Each number is 128 + 32 x the weight over the matrix's rms, rounded and kept within 0 to 255. Layers, rows and columns count from 0. Numbers have three digits each.

# up: layer 9 MLP up, 768x96, rms 0.127, rows 596-664, columns 0-95
# down: layer 9 MLP down (transposed), 768x96, rms 0.121, rows 596-664, columns 0-95
up596:092150152108143126127116132163170134152160143073145143081130145085102124155199135141083170136104145132108156091125181144127180151091108044107124117111094117105140142169163165096146221118163150112107154071170135104093149079168192117103127233153073128155144149091159137087142178074090196102
down596:142050196180175145134104146094113144138133147140101180142104081126086153146151125084171112098111103130053108179080167143193104174123085177045110136044106187159161134080123151131124126141099133110115148131142088164142096144114102176130159139166100108121123181079065119098213135085073160113
up597:131197168126077198149163119145137160161123150113130061078083148100127130104086126152108112120110145118099100135132163138129139185112124128123101090104093136142128118169152089112106138139065111116115107138104128107118087179099152146154082144072136161140061113095073135153154176094135175079
down597:146155130107145137102101081139119125123114144135148107117138124117090185115096117079187154106190134140130115125147167095067199107145212102111138181139104123145153098140125133110091124143147097101124071089080084139065154145135164133140129177089130132135125129150119174107107192131102102226
up598:158096160163122135162161100110147134180123119116171094144129121168107129182179138152121074112152120191120159142127207156093074102093153142086140145118145137188141128087082143138157206147157084077113151180165103148125105096151190088119065141138178110087115136087069129111176146118117165122
down598:096127146155112115146155109179140146099144101061147110105171166194161106156088110136136129121127117131173052109097128156186114136072139160140191139099174142188125155117133148118129172138121096120111122118065128156095123079164150083128163106148078134206151169105200127136134202105201124057
up599:142087138095098073082154091072184126157192145126069087059117080149123098094157149012122104145101113151131158116140129152169122172105126091138142130121119143141106159107160157163144181168087134146121123140160108152103156081133178075114134167126115192152164163124139157119103085126164124092
down599:126114124052118124121164101097132106159119166148151182148125091120208104111140100095086095111168163123120111153122123127127123121134124164198100107078131087080150146148103140137139099121130174107134110097136143087149146082158099139161212111211027159128114072081121116127132109102156100168
up600:120110099108101151124173110127158171135096134108107060077153136150135094174157131133127142141199126115137127133167075135066148138109160097189142102072103152150145131070087147128095146102133087206126082166147105150080084130122153094147186138122127140125124083148132135123151114114094104089
down600:096115126118141175223074090127191152127143105144112113124117094116129121105115079176137133076116121177114107113139193111135135098101062079107039147061162167136115168137086151097092116178133143114082100150096100081111110123155122128126105146139165120152118079134133129139133120135156086084
up601:053092104104146137094198118189148151160137052107080081144130169075134113180197120140186166137133136077149121074115126166164139113104118162065113141148109158150101218101021091110073148123104153116119158140091137088195130117083175139158088120107145190129096076154110100164118205128122155114
down601:130188102151154132146097109059118127129077127162146107207080099190196065133092144124135136106124108133102128109201120079171095115137171125096074152159148112172140084135119119129235091107117117114112124081222161091083150144142122099216171069186099149117126098136090142141137128097098113146
up602:204091139098090095109119079148135169193144105141158058146120117168166148134110118128141164099098101059116178162134131087072133148135135146186105144149182112126075133108162089133062144159123140138107175117176078147105174140110090101132105136101113106104088109129135128177112086075102102102
down602:139108120118098159160099165122087108051125119068145096107155100199122132098163143168164104123094058170175171135150106132131072099093142161141162168094178064135119137108109219150137143172117162163171122148140154140120123151080139124123150112171125118160124086067059145101107168130119139102
up603:114113152097078155173134140120164134176094101096087107067153139094086111138123136162147144121120111117121127144134145155096156139095118081158118171138089171163140210166080135111119174152066166125119149130206122114090138149163151112164090123088124097139117099167151175147132176104138113165
down603:123115096092121147106191143116136118164166111144184114151072122132170141127112120129168165186081146133132139080154114175124126120104124069136167145129110132158119092116044132125172145100110139085081118101094138131079116194068102098170140090131139083118129161089138080135076183112091125141
up604:112138115138137111153172094085094151113124081137165099145120112094075171135091104164151130133197161139169168178176091157126119127112150186179172101125145117172134162065112176151111173154155183155160156141123142160135136106133213123088123082160138133150144099167139147151128151107126168109
down604:096159082133111133154106082128166135104210152113126101152149119129161089140134156110084150086113129108146114151117125158158105123193179100091142103127138115169097070116150108154040048139099148076135116087137159084135118125138153146142166167139152101205121117159130199095073129121144132089
up605:099181119098152161115150126127140129171220116108069102090083146116134113150123142160176132146170175116151162134140170134073117123138102132099114087116162140171189109172154179113143166159078207068142133155110141114125124144123087080078144098141107188109116138107137148109176149088097151169
down605:164156156065123126089080157102120115151123103142136117110135131144124128096167084150101104193128181126058108188072110142123117157142154085102148143146122148120108190166110148099206104062126113152154171172114201136155183173111102151119141135145120142085166121154147170172098100138073093092
up606:102134138151047086084115088171113191152106092093161070084109100182121158069151092169114102158198095126124151075188155115114181141171103112184112140123083121118127120183072094139086186178098098101161138115134120143128175147153094111130130145147154075083104197137144140151134099107115101134
down606:172065172097117106185138098171142129134151122146055197157127109186147132109150068098125163150128150124115135123103179100125120158110116146135070099071122124129192126105159148140160100169136105102123186143124095095145085134112022088152091176091154124115192192160079130139121135133055171128
up607:112145081129102121143151099111152160140103134054151130103100149121113081151127147140179109160144140159121184093089136124091186136152079133141142149165181126081080149124121122151170174133146163159073192121156164141096096120096132117155211118137128159105120105058093142130139130139090100141
down607:122166149188147203105156103146135123098120181131133196115179081137115166144164137140152078120140165051105073139201120131141122095087100134104120141168114084134155091131134134163134080150122156097155158113116171150138155107157087176170124131130119135094101170133130099147103180128049104182
up608:136186044123095091129138086148087135168089124154137136120082151166103122172146123091132086173135173149076146099091167114134139098095104138187121128165123122165127119132178118152127130144096068106063145131164055082111114113129130109139098106110127110154106128167141155113139181095148132089
down608:112160071148063104090139114155106037099136155124146148165098158180136128155101141097147118150128155130128095109134122165142103110142068184126086066105128160111122115088153089080143105136105112118144122148153151090082095101134165114185153113137121070171113153145129151138126166137112113155
up609:136122054079129178141116181154111126147090117121146111156170059149131168148181119069123049123159154069092161175172104124098137186079116121122146162095118073147126200151066140114136158144143070157124152140152112143154145087129112121133059131129102121085080146147151113101087155060138192133
down609:099067110134149148117090073074169097157117121094132180135179093146120139093101078187089144170144174079188100148092127180119142101146111106169172143170150065093078141159125146230179164127139144183102172117169122171137124122094096153097139093140102129169118187128183157098110093113106131089
up610:124129059134048112146075096133103161135123082143129160129124116148101163103147132154172154129159130069103158157140137098144155136145116109141151181141133146106117100122125146152149141134112100157156181125123078091094114107158172157213103091097101133122132126162124136140174181115096103113
down610:125182104114111138135149143118126057102125153139109142170113135139133107097142132120138150143153142135093136114143143136159135153128137176100133131145162141166209094102191085136193063152156144128153191144100180164095125089135132133119091145115150143149129133121144165112094081086145083169
up611:120114125152110117138197115115127141128166090114119149145165105111092111198124134140196131087126117084139140139089135094133147104128116130123076086150139073196124161133158172132164138087107104105093178103118107123092128115115179159111134121103130126078088171108090125146158163129116194128
down611:165082149117152169188149112093162076128137158176164133139077125096162098103156126150123104086159122137137135092127130137156106088054094150132160121125157119087178105165106124135112125169131093141113141103140111176132108106134092108087149153143135160133136128108151083158081159166116151097
up612:165152143140116176105186144098123155121112108124184097129106104116180097173135132095123111140203147061146186097134116161148130153097181111117190078160133167143174098123127152145081169116117167157141132124124134171104062071151104122075129081143151167134148125113162123135146098125176178133
down612:165123092083116095176110103118143109162103133164135159103123145122148167138129149109116113118137101075173144132148133097091145148221094107176138134111111127107153090079129142088127143150135130111159087144148118053125184033114135084130144108123168124163134140130223147080135152147107115182
up613:156123095108096187146157089155135166152137159070139155095104140113126126204176082168122103188132129198231143139143134114103161119099195166182092105151163155156102170176090142122109121088123144194127188170154122113124170106087124121188160169146100195085169122150148117163118129136158105095
down613:162096130175088164167184152111153180097139107133116081138140197121140131106126112138131136125125070170114139098120044121147144082102125131166084157184069074087113132153137195140172112103169153073128139162061147143110074121116125105175167079086111118128146123082138183124048119171152079092
up614:160108116116105108110112120108171137142104121116110181140085087154079173135144109103151111110143139126140118123135092093088088088134144126132104151078191151114104143092151145172087133144121125202143127153146116100172105170136110131165136194152169106130109158108067129135198127112087163122
down614:086095149072140122187116121114110113139082119169125145151143178143085171195152120131089110148128075108111158100115083136148113114089076135120140132105157122113126113128130112131161106090133116153118164141111138177119120118158159089126099146113135164124168103147114142131161132229193171168
up615:132150135098129205122128116099204153175171117155119104080080104111065062090076141164135140142200161109140133124099098135076168176099102094132047093188101082152131166082136145118091160106114101156137163123073077106162110161115167173143127095096153159131095112047106144161089180130117098092
down615:149105108163129164191105103149104107077214133148093072174095115160146100058086156134168115161127147165091125164105165095087144147096077125095108185091139131131158100143132130087120098063081130090155150097083150086180102161196116186145152082130115152090102165134154145191139101119153136132
up616:120083079119148065118109181118172147156149139124147083118111175132105152185112143148196156112152167084117136153165106107086139157148154124175091090189152159187142125100109190094121128099089121138109147103177119099151072112144189115097142146106118151100132083178125107113089158073111142144
down616:090104079078125096166171133140117143105104100178146128185178149132165138146129145161187151099119172074078085155110172117150169135141155101097128138157173237139119120104089129128147095109164182144114092098105178103155137128105135157091131122121097149107143107158126088147110110110113183169
up617:120098135087133125108120127181200169175151119079128069073123096140141154129173119048166089175172131164121165141109193180179160154121134135135089134118076177107111098172128150119121124106148147067163086140104113087135067161120152129205189152142101127115141098131190184184159099122151150106
down617:122142098085151067167105128074160135167095088174117146110128132140134138081132107146062086166116113124156166147116132145063114101186088101152108105161054169132124138130139113192194036112096159060153106102134084111130137138150144103117104054117096160114156113101084053124168140153087084139
up618:080143153150165116087103096069128150100149131156140129151164148122089083126096083122128078199115064100173145161113145056092139173139175126130127059108156152092093087117106113139127164152091152182106147097148122151175123161108144159145125129161103211134151142112087126112151138129095119116
down618:112111088066109167065131081149160085103144137191162122143170135139148106188213123109134152102100124132134148155155098150192124103096105167107146124146134113101140115129148101139082152097171169120173127125145158153118181168104114123102146160137162109090166113062163139096148127171070137118
up619:073113080163099083210116169232142139072175111151168128122137106170143087209132124114177110113184117101114188111169070124114096166139114118108069194171142108121096087150112187165118117117138097145098171088123103131218092128137126124099105115147207108113100101102076221190113178128159115132
down619:154149113043162077104102124072107131179186201088156169110103090059125094142149155095195196125152069093115129113172102096126139174102193168094137095147195113133110140109098122178077125125172130125150179087154142183046122143092169110122078130104095115144115088121146126147086098105155070151
up620:140110084123128136114141086172100153180175087113079086065125061125114111130186124143141120159162131111105158129175127150117097133146188142146104200152121136137126163103136124124140155188115139147144129099103101064099078097163120125153077118175078128179128099147147182085128081122118173110
down620:108103138107109095106130089143102138063154103129119146112125147080164103116141128118103089144132204119111137213152185098119101112152197140078122161115080130182117158079065134156116165138069117111110130057123094169143090161144144091094099160115118116115116101151134175125145186167115076175
up621:135093091149104139183102173074149153140169113073096100149087128120132107147117080130120126123155137146099137125105152101137106162104196085149104090157166179136121095100116124160077144123124174137121149104177139129093099129144115151145139129146102130088118142103096124181072148131099098097
down621:128108132171126175160069120132187075098134204121086081171123180151134098090183119101143107109120080097150124110154140120140173115125115121124081137127110153170147141126114132098111133157083134140105149160095131145093146108197113141085125145162107061100114094121098110138109156130146146148
up622:159140157166143115162107145078143141078166184093127136107133168165098115187146109179138111176109108149148142058198145118077166154120118171157140136081144165128123106105142123163094134157136132190129171194139112088145147054045163149134114139170172175134144158118163148156138164120156111076
down622:131105076153121185109116127108139142144111111148161165064118140110154067099123142121127117067163084141125177156140132131086148156153140155119180065140107102096095093042133183085143142132120121141069188169117189167075101150139125142095125102125177093133110075099095113087114131166120073058
up623:140122070123065152164151119107163163083046102096129167078103137184113102117157074128095099138116078114145167074113076037111086164153149138120099090125134171145137105147156090108124171131115172190109093166102138111122110101143150053080172114107105090147122143146176091234126134129135118109
down623:186170184046120121148124179123054186134139153152143088147105100061100155089184132160092181117146133091085138131110114091064147122145094052099089130101115161172099089144119118147127170129086133182085123106087149083083135132165182116105116139119028165064105110127126122152163116122144108110
up624:092133137165145136072084152120127159164158127147176118119131092126055185097147114089173139129142089106174162173105141145114130143113160122100092100163093129147076164135140163121103177171132183126120194178124134086081146123119149114115178126171071095149092098160142082168113114120102138115
down624:086091102109179142155103080138133214152162121191138120179133166124137082108120138128102149141118197125142133151108113134059080163149134174098160191152138099148125084108114120110082100181090123092171178145149149146074133165145126096133158143109154158084123137147127154081080084125122106160
up625:103081168167136103120099145091149150122091106100124088156097161151127147167125126034127119132164153114109187148151154150104114180140191146191063131197145128131079161132088146140111149091109116153025132161108099077187105145067135137149163118125095165088119166153107136148081139087146093156
down625:201129104114110094151082081117129155136146086086165129105123168084146113118138126108120085175154150155096105167127185117169168198187126138085129110126127152159069044125122143166124136143130113110164113168134245065221137108139098159132141173106092118096100139142152161127066152129106110130
up626:124151133130118195100188153121158131138151099149111083051072166120121152120137112115147096137132096124178105087115093126078095150157169142085067112130111153053139160153056179129098154184105095095112203157102096144136129140074130143119089165164084119087094119164166112169136107143113173149
down626:115055146056158157114093162139130166133185167107148123087133091129088091108120108105136097079065103103102105125142096136108136134111156159111133149092128135141061166138052121144150132078127106193150069093099149153053129125105093113074113129117115133115117090165118151137114158073092128099
up627:096141106092123117115120067084120123096105095099128117110188131107128114156155105110159140151162079141071119115140104106107176096145116155095138138079110121144160076170135115090082161115133164192152139124131102131094127116102151110146105141109177197080107135170153126126141152092158115119
down627:171155133027141076125101152109107111110081186135102089164113146105103104113084104121093172105183126152124129197120153116142160079077165135146094126119105140110116125161127148115127128129117156091121170142111132151084152151146153148146090136148109108094098152128101098140102112166166100145
up628:090139085128060138084100093137105147113156130138161143154146182084066106159145144102149091137136159099128179107095071046100070177065134165199158121121104139179129110131177118131105167143131152142151138145160106126191135171170193129120149116120162154098094130119167109138124109060123110152
down628:196086093135114106161152140138128127160118175124150141179157179073164126077086147096140153186046100084141202110144114111149141176139101164168124152090108137166171105098133103084127131096134101158093098093097144071109099131136172089114141153129161159129115088073178097132147154104165120152
up629:070105147078108129203152104183114161128114077112157126088123084170088165089122118120120132131104125129120148164175090111122117185099140123147115122147109058090128097187172143115128138127071084121090159097172129081098130091182143138133168142099146167143090116160113177124119127092111098130
down629:120168147144109149158162156170088108125105151149089102115144115126184155066102142100169135122164171078138129100110179159093123092126059124129137147069074093049146138061104114122159079130164138146136130130172108140120125100093128149177161123137148116094065128171157103117176142143148137137
up630:087120128079130110186132108097158139157114134135177127077114190105136162178120126156118088146127163113136107098102145099138115132115121056113124144138135154152135119094089134111127138116087158156114153165131129132150115125045116065178126099167164219051086153111053141116126211073082140108
down630:111106138121140153195113085070112120180204101111144152140089092109102134120148128111080124148159109067126151072133135100148165103130109178109163151177062126188129152102130097174155125164085135083151110137105107094145122086197077130102137148059181130095144131162132115078103183140114133152
up631:113197143205097190165129098106116119149097104085147079130088140149112098176122125087218086140177113101144117167150071086085119188097087114118163113170133161134153178093158195116118126107117182163083130146169131147135117125075116164139086092155130125110088088103130144207111112094111170144
down631:137192128202081135191163096108140000142081161106140133146118113176140165149111119142119088109149094156139129166077121130121148143147106134089117116158159137118149183144094124112138084135152149122089116167144102141128120153182120109091111123164130059156118073131125133104144156138109138120
up632:213135086122088191116103113066130144122164134131118089134046134130109104141120135136126177108135123116141121127128091091114120222078111102143105107177148109194187101130078168136134107162141171176150131149151081106120120149076124167154141121126137171050122101134100107141071189106107152066
down632:160172134214121143130104072117169026079112160123155121125140094098144122113097132139144099122127112141159090131107167115080158116151129113107135067168136116138152117133107126087142079129133160137172201111186090134084123127152107135143143085107114110163153181150112120113114109171119169114
up633:114111124133144114143096118119164150164158054098127130172117159133121096091112127151123150154091109130110089165125144134148129120147107097147046133060116083157126139112126098124079167165163088111100169106178120147141137092121146131124138209121128129114114118205139115141100172084129196083
down633:118084118132173135177122100151102178114080090162095085147148115147091137090090198135188127138145169136099096096103102131112137112158129172060116127138171147134160143083137085068152154131145113103124087141119140075169152066196163089075156153145112126108101098087152123127162118142141096125
up634:153091038163139071099120140131118154155125097081214082104131159112085089127158116102137151167128122147119172063112127145135093112108146164064131138164138053180176148088089144093101165095140132143094116097173116109131148066128181112131101134120162146181150179182133083100133166110195133165
down634:172107133066115112171183120068147110152149153124116095102172101124079106149066140076054181111115160188095120138147099138139170117141196154138189124120144177133078120063176070106165126132138115088105136077158164152100134191138134127112156114055128122137167166109109097092114101077126090090
up635:145183138123137156088132098111101153148113114116150141084111096145143124128168144114175103178134141058088118170146115143090105147077131083099179192176170145103181126118098168127136147136139173133097110150108081111152148157113172113091135090121123197163130096138141132141122131156107127136
down635:127129126095125124161134109199103135093122127093129139139153136132168112168149129210166146148115083080118132148092148177202148149060116174139138164118102127132161089085112129146178127155155136125124115141150137180118106147128148191102120121145127091112108150110109066141139135184136110159
up636:100163170100129122128151160178150183154222131146160131095157140196145112129148126145121073157158130142105143118122096062106081127153106129090116063129193158101119088176140129110128152141120178127144128147091129120111112127125121078141156117139134096151127143100138109130152165105167121128
down636:167158141007153121180080166120143157127136150126124147115139171078128104146116104164112129085148145098139125143154093116113129149152126113170127050130117148101076105169113150189148124083124158076136142135153156117093134136125115077062166127143118129099151127117130143108134147128063133114
up637:124127106125134114128100084177121134116129132101115139129145130142117108127130121063101080211133145142210175144122141107145122134160155145179154127188193122133109151112101136130138180118135186107152135169204075072170150106127100102125131119169157150150154076148097138155183125149119075079
down637:148099146090084103168174168128123124127200099152115143094145140116122144066090088141141132071121184141123116141109090149200080106069135135161082133125142117101126162150143127097091140067112125082080153112079151114187112104127155114133082085182101142156113169126140130087149101143174122124
up638:142105085052169142097108132206126178168132039172095095079156070106123166171181083065107074145103160124144151100084107100100113129123113159082137110133122110159096095094171143154146164150131158168147109171118111161169118093117146174087128123111063169111144099083125167163110121134150097119
down638:137098115070143119125146118147115124127133080160116123131099076100174168113099134139180140164161166155081102041088159113075128102142127063155102171070062171116122146080116165071133132132174167094134129110162139161157153101180127140189106119098147110116123113057045141139104106147107127176
up639:110074107162091110120102093104120164096175134153098078143090114142121173105188128153169085134152147075127130123128114180162188109143161074162144107101143122089141103152155111134098137131090145109154175118126120129114086140130098124098091089176182202132139134142131096114099159090119153140
down639:090126157063106115120104127125108108096116157162150117150145102110110081123119116087123115072126121120136104075132159082101152163084143093070131127107182099117148084149132096145149098153173103135150190145137150164126148132112139140090123112127112147201138139136067168151106068075074082149
up640:137109090075135113162121136076141133140134164165112100144147116117094141119187119121108092117129208166103165174118125116127147145095115061158119157115147132073125171141108128152132132090125152116077128078135114087157182115150109116094115167200114194071144098076169102151156161119097150148
down640:151111130116109126109084187076119114154138109117135173087142178115117176118131139112184125120154080059175141132151076167117143162146107161134141206126132122076150129107100141155176192126103169140158117123129112141123128136129133137103102126094138126096108106085116191144061154098075052115
up641:161129130111132129155140151166138155099132127138148075096097074152074162191145169173146091109090147106157122081099191130127153113082114083104193114100152117134107105070094165130122122162103065134097146145185100130157184127131082141124057136167117188090123073144139214138094123122096159067
down641:129108065100099137152194135128133102118173126137141138140117069113098096132110113096094146063101145166144203084120091100146095101156114157108112160081123138176106187116129186154157071134148126150113095109098102132156105162150090128164131178139107067141193134108193114170094077100181111163
up642:152107122115110155124143151105151157128127089133158111126103103102119165060099163111116096140188101079143159173144148095147199108157087124142104171127113128153146162097178160147174168156154094146127134077134132146139121105134135100128135152192098109134195129097105121165131150100156140078
down642:167100084144125085126102114129120166126106074110103162190188166121110091099090153094155077167150119065136126111137128111137112169071170104109141152093136145121177119099125054190128150062102077146118156095121145089116152121160177167123141105112118123106153075088071144145110121129129115100
up643:148117117143168121204123131095133144154164110095149114056129071143137135093131088128137105147116157098114152192127110137126079146118133160138160109166116033114192170084096132098166139100101125128106107170122087162181168117137133147151135129154101146108104097094110095167167116102148132153
down643:132074131187148116118173095143105145124136159134082141140118157132151125171139122051104132149166163087153108088152086108093115145155088167160075108101123129091110124090140071112115129100124060122099121123156117131162078169096132115097101123075107122176167140041160183111079116121153116081
up644:133147122149117106073119094070119147159128147141108151127168122094089111134108091114153093100172130124107166096142182151127103108088131052205085163110121095137097188166086077131100165116119095083092091162074079138172128163093123099159140148095138168159140125124086109146077134082095106164
down644:093146145170129122153134107122150156129210097147125152124136103106091087147093150132117117083120172101102057096114170168143159139099108166146079157103123077161101047105205180143120097097173153128077166113091171112106134081162097138108173102142129105110114159098177148145135086040141113133
up645:174208104105122150165129142159137140116140124097153116094143100147167121146172098135135092169132123126150132085095134149116142128107165092132172129110184102165115086057118078157149184071159170179084094120175110101147167147091134133131110148136137159156150116159101095100149118137152121100
down645:135122146143159141141129161137098124069159093074140122147143125106069140153094083176067109112138057177113126125124108150192124096105152155138150121134090131203110204078142150102129171095125115139197118143068124130123120050143172145141124133124141140089161148149113130082156140128113161130
up646:105132056082087142175116150163128131091147056105144152121128129164090104178140108119116147148158094169094185101145117089075087156181141158140143117087141144146112063135142148148128184153109168189049149090095097192150126134126169106117105166095147121108080147171154145173119119146162106113
down646:170086151118166127131130142114129153117122146084159132126133168064152122074149152128110096146093153108114173152065163156147089094207211096069177116174169135119136066109121150131115149132147085141184140110022106190142117135095153129121133134146120146081149138077093065104105113098168172165
up647:129075108110152051112115138147088140150132131076163152114125130090153149121122120095138114122105121136227142139093094094150094132136159183131097161112146063161132113160122181172125128161121136103144150118169095054113072090106154119144117106154121115127160097140111125139173131117148162130
down647:119099151106150144230143162166121086167148156136114140129175113125126149116142110082111130132144114144143104076094092090093094110150163095103087153187146139161129117157166108130104134121177130105106170138116161085094111117192136108148144119158097138106119111140082152080102158141167165132
up648:138150150143082096144121144104149137161177129141122138164095122132135161123177152171153084139167102134182144101123148173085097189122111095099169148095093127154135172181125170111148156193117112109166141175170084150182105146154159109112056147156137172150092105063069144129154157151161142136
down648:109165106139179141148108126149118106095130119103118116117099169125129097151140107139114182128083072099119074199101152136151161069128111140167058145102159087119088090119159117096161164135168134103133125158140132152082141103100113109204170094097095099121139125119171116156135147050154060191
up649:115111138130047160128113098140148118156131121089136122094057183110053106147147144141095096141183105124093138113137143139097110172098139162118124148079142093153131132129101095114074174139118107081124096069136117141150123102162110098123142161092183128112152104077124063129182127145148140121
down649:132089129121104162126162135181131078143137129102186085132067126174186081112104112126163103163108177124133137147160130134166169139096080148123134077113122135083128139139186141122159087116156107203207142177113116147087141118149150141109187100166131147154105148150142144147126088118134108155
up650:207184166127109129141154089191153166110156096069124118116091132160141126143096095150112100173133175085064161160166132136113093163124145079169169167099143091128137126122123104140183115211143130135091112163102118106144119133144162141168109167154135199117159085132155095113121206144156187099
down650:094128160114196192150086127186097215141103113149213137151136122142118132098183099133140132170170108144126090121118133182159143152111124154132180207109067163144129110099096139070106094172112095180164080126110126107116128154075090154134142113125121146197106095177151126111122089106121170136
up651:117107159169118153101140160172142162126130090111090147123065057077098107181101067119135134130169110136106124101174094126121127155099149087116109127210102097120166139121099128091083122178122109186107148135126131111146069140071180121139124100172102113122101068061131149149155121134141156127
down651:109144140104155104178102022062116114155092148145091129106089119103090113144137173110115110156095095212128130129105108139155134184175158163151143176124097122165101121087137124160133135157172113120158132117135197171162170087112150158116105103114148160121148126161123100128101132123144190113
up652:168125161119051160114090134120169164160115140131181105077133086188088142089168141116230154120116157120129124074107118141138144126064162095078078155116141114085104173157196112215110119169130144156161134124157104128118130125181134156110144140140203116156111073165176159157125135068118109090
down652:141075147140126148228099089110137133110087160117144130135159151152090148100101169085148149136107173162176136065075145114148073159134068192045051137164134131129110101183196131159134150132155160160155071150144184080139081163157112088135172113173147165158126087142177085125127152174157171079
up653:058200129162170132152166132201176154200137089128176058153148078106096129089151115131130138111104063144142151061137109105095160136134151074150098153135156156156128170115148083142140132139115126143095097122125139064125142138118181089159128124163132181110162118141111132114147109134105170101
down653:079077117126175091154084105115125154248102150145129119110121138097140144117164129171159112100119130136155185146159141101163149123145174177171125128096090190156119168085099057111135098081106131085122097125160138108104175141113158133129122135121125122118122182148139124084169112117107117066
up654:162173044134127102180168131116128142098127050102162102136153146101108149106122140137146153184118122143155111096167139156128192105146142139208152101124162075137138154151111119147148129152178158118103170139102098146137146095072142106145130156171169126136184142151134115163067128140150111108
down654:123140175077128121182158111157161098105136071125075162166132085117114144175099130104087115091184097121111171111178137096126115120138137167190078148178124184157130125132111109147128076113108137118088113155091112153181068115103136121115176104126141097122201122127064138107100120156131107097
up655:113132070098123137174101112116104161101114060147174167070155112158134142130134165164129089126152136069220156150171136155136095188107149132095166110113109133123166204103083159158108171115108143100142126123176147127168144086161089116101052151118175171157056104149122140171119156119089135107
down655:121147105144179113174138108111197109157142101082123124120157120177203093136039108149113140126159143110139101111140151158167182071133121097079152143108081104104116151104111162104164129111166144101137163146119173164201161124108122211164103147112114105177112062179160178123144124175167118178
up656:096136116120073124212103131097114136200077165077105142154129175186123097121131133165112103142193099126116185115150192155074095139090129096100096127107105059162149184088141149136103168127064148155091148090137144100128117128173138163162149182144161113078130147113179124127120159080144106161
down656:101136158095096163176128175068127129104121127056169127134114154164151074119155096123118149077139106140124153094116066152084153147135133107088096101141118146055145118093096099143157146163080157105078063193035083153155118161081095073102127118117138111124141152134158169128154144105093135134
up657:137176074117115117138135123156153191096174098130119117111111153164073096129128087110129066126120185167098179080178126134019040121146094162098154117133112115163099110147151102148094154085127104114094135170143103151138077104101146152133124111159196163034055095126095165112153111107060134161
down657:171106150070159080145128140123119145149161160138058130142150156154099092092058150138175112148088082115106113136150189078126084066176116137104088118105068058066151195086042076150204156121081038148078107084119152165101188144130151115147089141141096169119121087145113120116110148117138128109
up658:152180148123113129170119138142145152100206151056094097157131125112115183110210103144143087134083066103131141124199149156110100111099188136117173101151151104100122107145145173163127139111099215140075137097126104147134154113091113083139094151141095189149174145199144086103102173138141143076
down658:071160144102158114122146085069110127173167141120139130129131147161107137112117102149129102124119177169156171132135142154078163159096119229140190132126116102141124137059115140124127143179166042148092139160175146140170173170109162130224139135147134143074153055124114142146078137121097145170
up659:128098176140173155153111074118121138122131112122081148119141104103145143136150085110105126142131113101124111159107128100126117156146136119090124134139163173097105139211095137103069173116125118151123191145193127116093082080150125121147067125156151173050146117164139093213131156134157178061
down659:080128111144117162079162146162158175128098176187158092188151125122178163109172141138154145107142187136107133121157096116084118136123098152142097097106092141133080125153176152095123076146098095094190131166122067150110141091093140151184166102130111135159169145136074118154119097175128092176
up660:107137128119155164125193152144195160112090136129184076087145134162126107146174094147116115126129127142149138137128133173164065103079171100145151131147177163128146083136121088175153140131073115119172144129103141110086084053111161170132051109159153151150190168132091145144138127120092148056
down660:132135108120102069115128134182116106126137155172138133128128179127133097166128087087186142106144120123130125112169170119105072172126126135098162128177138146114083129123171113109134118152140141114079153155058112090090101096129153155086032168088115152119113174151124090165146167093046112178
up661:130153092162113130098108111119087133140084092064113159126117118117138036104158075101130166137132160171190158143118121177108088172122172140188107123110129209075151138138142133088068169065150152071051158191104053183210063057141086110152125191136117083136180172114085153139099131088168155119
down661:051136129164099151027208123150116088120158169115108127139096101097120104145107111127071102099125140118213138161113142097143145199083131177216116152157142118133086063154155112084174093087167184110153121177076142163124154121129103151161134126179077093170179179091127108200113095098105129136
up662:176140060123166148154172122179108149110076113145110106087090109164101062140134132188119158159127172136192117123107120066168138107083153125139161113054104168095121115164069142145134142137134164138113175144116094131105101108071131129130155139128123127090130114091182121123094167107121158172
down662:178057148161156164166115125143146147085073114125136157133157155140083113115174103178102161133087122148162121109086137179081090127132127080110161125128121146074134122043101125144142140144122129158151098146101094074163175152182107115172187153110113182146114109123133048167166158117136147142
up663:140156072128204086107096082118177135122113166143162093074156124150100073141208120111109080127157170108136097157156109097142108176140187116077170135161144080163107169155170126109131135128134135072108127113102096128131115094085145154165117155136116163075120139136142121144158148140155093127
down663:165181115119097106135110166101127162158160134132148144126156134134176089116158129148081108143110088136109108140158124108143146140119115188122105138133187170141097149135101073151159152085131060122144125152156101075136102153099098154147082097172164147120090096117105145131128150127227103110
up664:090118124085136148129063139116144162149107142068110150090136108165106095141162144142158098130123115065093164135111150128102126143063115144108138098147119164166160155139135154128161118117134139152089121185184102155155088167109137129088112075109123142130109080163067067107134143118162094133
down664:109115125075118140142163117095144143116092104122149144112089156083129131141138105163180126104119173103099161087147129109173125172148110056166149140124116094143068072122082129118136099109122128107085133083098192125164188142212100105104139097115119121120143099145073121113160126093176108122